Each number is 128 + 32 x the weight over its row's rms, rounded and kept within 0 to 255. Layers, rows and columns count from 0. The size above them is the row's rms in percent of the matrix's.

# layer 2 MLP up, 384x64, rms 0.113, rows 214-234, columns 0-63
size [115  87 102 118 121 111  95 107  89  97  64  91  82  92 102  75  89 106  83  88  87]
[[145  90 173 163 125 131 127  99 120 141 119 133 137 131  47 157 121 118 136 126 105 121 153 105 112 137 194 218  81 104 157 100 153  76 173  81 112  91 130 113 162  81  93 129  95  99 102 102 157 180 126 124 192 115 138  91  94 128 166 110  78 108 147 125]
 [160 107 102 154 120 140 142 146  77 129 169 137 124 119 159  89 120 147 114 201 160 113 104 130 102 109 163 170  81  85  49 195 141 149 111 123 184 101 136 114 123  92 159 181 124  94 171 124 113  93 119 115  96  93 171 133 114 158 103 114 177 132 173 185]
 [ 87 190  93 143 102 174 170  86 139 150 132 103 105 168 157 178 117 112 121 134 132 100 130  98 149  99 137  96 120 162 150  71 105 129 116 203 112 109 128 129  97  77 120 179 122 117  94 132 141 118 115 117 174  94 215 143 150 146 131 159 184  65 162 138]
 [114  89  94  76 160 109 115 110 123 158  80  96 121 182 191 144 116 136  94 190 154 120 100 113 136 127 126 118 123 127 146 117 174 178 117 163 194 163 111 142 122 166  84  96 153 106 131 129 165 157 133 127 123 156 124  28 122 128 105 144 107 180 188 101]
 [ 78 178 143 157 155 120 141 117  98  73 140 154  78 161 150 133 104 179 140 204  78 161 170  77 146 122 181 133 101 119 100 151 147 104 110  66 157 131 143 131 139 154 134 127  96  70  93  99 139 121 108  80 119 121  93 100 132 191  77 158 139 109 146 148]
 [107 107 160 142 142 130 135 132  82 193  94  78 127 211 146 126 107 123  88 195 115 162 162 164 114 115 159 148  97  68 143 182 135 119 160 125 128 131 116 104 143 100 116 118 132 154  92 120  72 166 145 171 185 149  97  87 129 166 180 138  75 108 141 112]
 [113 100 125 106  79  91 107 152 163 167 164 121 122 159  75  84  90 153 100 125 137 100 139 126 138  93 107 176  87 123 178  43 149 177 111  96 144 152 102 117 163  97  71 118 125 156 156 154 156 107 124  88 165  88 127 118 132  82  69 180 115 144  93 150]
 [ 66 139 154 157 118  97 132 180 128 137 162  93 152 143 142 111 107 186 131  82 152  85 156 143  83 144 150 145 178 125  81  78  93 163 146 125 112 145 134 167 129  86 202  50 114 122 134 129 170 127 114 112  70 135 167 110 170 172  84  92 127 123 124 119]
 [129 191 181 139 103 182 110 216 175 150 100 160 106 161  78  98 153 107 124 125  95 115 121 104 155  61 121 122 140 127 127 156 122 153 132 189 149  90  95 117 120 128 113  43 108 211 104 163 126 120  95 125 127 129 129 154 145 155 123 129 123  99 122 110]
 [ 81 122 100 107 128 146 147 205 198 168 164 124 117 114  26 127 151 202 188 119 139 109 152 169 123 122 110 127 134  93 118 114 101 108 148 134  77 114 127 185 102 150 126 133 146 162 117 132 106 111 110 126 155 180 101 143 172 165 138 149 159 158 153 124]
 [197 102  79 139 111 106 126 152 122  71 149 107 116 101 120 118 131  86 124  93 174 144 156 127  96 107 120  86 144 157 130 144  81 145 111 127  80 136 156 142 192 159 119 114  93 179 164 125  99 157 146 201  66 164 107 124 130  54 106 129 129 144  89  75]
 [108 100 146 126 101 126 143  85 183 214 124 136 177 108 143 108 101 170 141 141  91 160 104 119 105 140 151 136 163 101 152  99 142  89 159 100  99 160 164 172 132 183 207  83 142 120 137  84 154 176  72 147 148 135  96  91 162 154 161 125 149 158  97 122]
 [169 121 156  90  83  88 150 127 157 124 134  66 139 165 126 137 173 122 166  99 120 172 106 119 138 146 183 118  92 189 157 175 117  67 137 127  91 131 129 119 148 113 116  90 156  98 127 144 177 113 152  68 135 150 151 147 165 133  95 174 174  73 104  61]
 [ 76 182 104 149 152 167  96 123  91 119 170 154 179 166 117 120 139 120  98 107 148 141 143 131 112 163 157 112 169 125 127 160 120 208 162 143 174 121 129 120  87 128 151 197 158  79  69 212 124 115 160 161 118 131 160 163 130 129 169  99 141 150  93 136]
 [110 152 135  96 114 125 130  95 139 194 155 151 149 141 107 102 125 173 164 139 131  95 133 120 125 115 130 146 104 140 137  85 167  99  98 124 103 113  98 158 123 215 166  64 183  89  89  61 107 148 162  41 107 145  84 131 152 103 109 102 103 105  90 111]
 [161  95 198 125 193  86  71  71 123 118 188 131  75 131 178 152 164 115 145  88  88 123 123 150 153 151  79 170 112 129 133 177 140 169 107 124 104 114 124 172 152  97  70 153 172 131 143 129  67 129 148  98 147 115 128 145 168 167 138 140 144 127 136 153]
 [137 151 136  95  76 120 136 130 172 101 147  60 119 111  87 126 163 163 137 159 112 130 103 148 127  88 180 141  72 105 132 198 130 115 125 128 123 144 146  78 166  91  80 154 115 143 150 126  93 104 111 115 158 102 141 111 168 160 130 143 166 159 102  13]
 [124 111 101 195 129  98 136 142 155 170 111 193 133  37 165 165 137  84 150  94 183 101 147 157 101  83 129  84 165 157 134  91 106  98 116 110 104 124 121 172 140 122 135 173 165 127 100 160 149 167 143 182 114 149 122 107 139 166  88 120  96  71 131 114]
 [171 167 105  88 154 166 119 123 161 102  80 174 158  70 100 128 133 171 112 110 114 144 143 124 112  54  70 117 101  41 148 126  93 136 128 105 140 177 135 159 126 168  93 150 116 100 137 139  85 166 155 125 132 131 124 115 181  69 152 165  81 125 152 140]
 [ 56 116 107 149 166 174 118  92 110 132 130 117 183 155 199 175 125 140  98  92  97 133 131 128  98 164 147 115 153 128 134 151 162 112  88  81 100 114 102 107 149  59 131 137  88 133 170 177 129  91 127 146 203 112  95 195 139 136 135 171 132 128  87 128]
 [139 165 148 118 128  50 147 121 180 112 127 142 146 127 114 113 105 106 142 127 120 120  89 186 128 126 243 161 120 106 126  81 116 123 100  97 163 130 127  97 146 100 122 118 138 150 116 106 170 136 146  95 176  98  93 140 109 120  56  49 162 143 176 124]]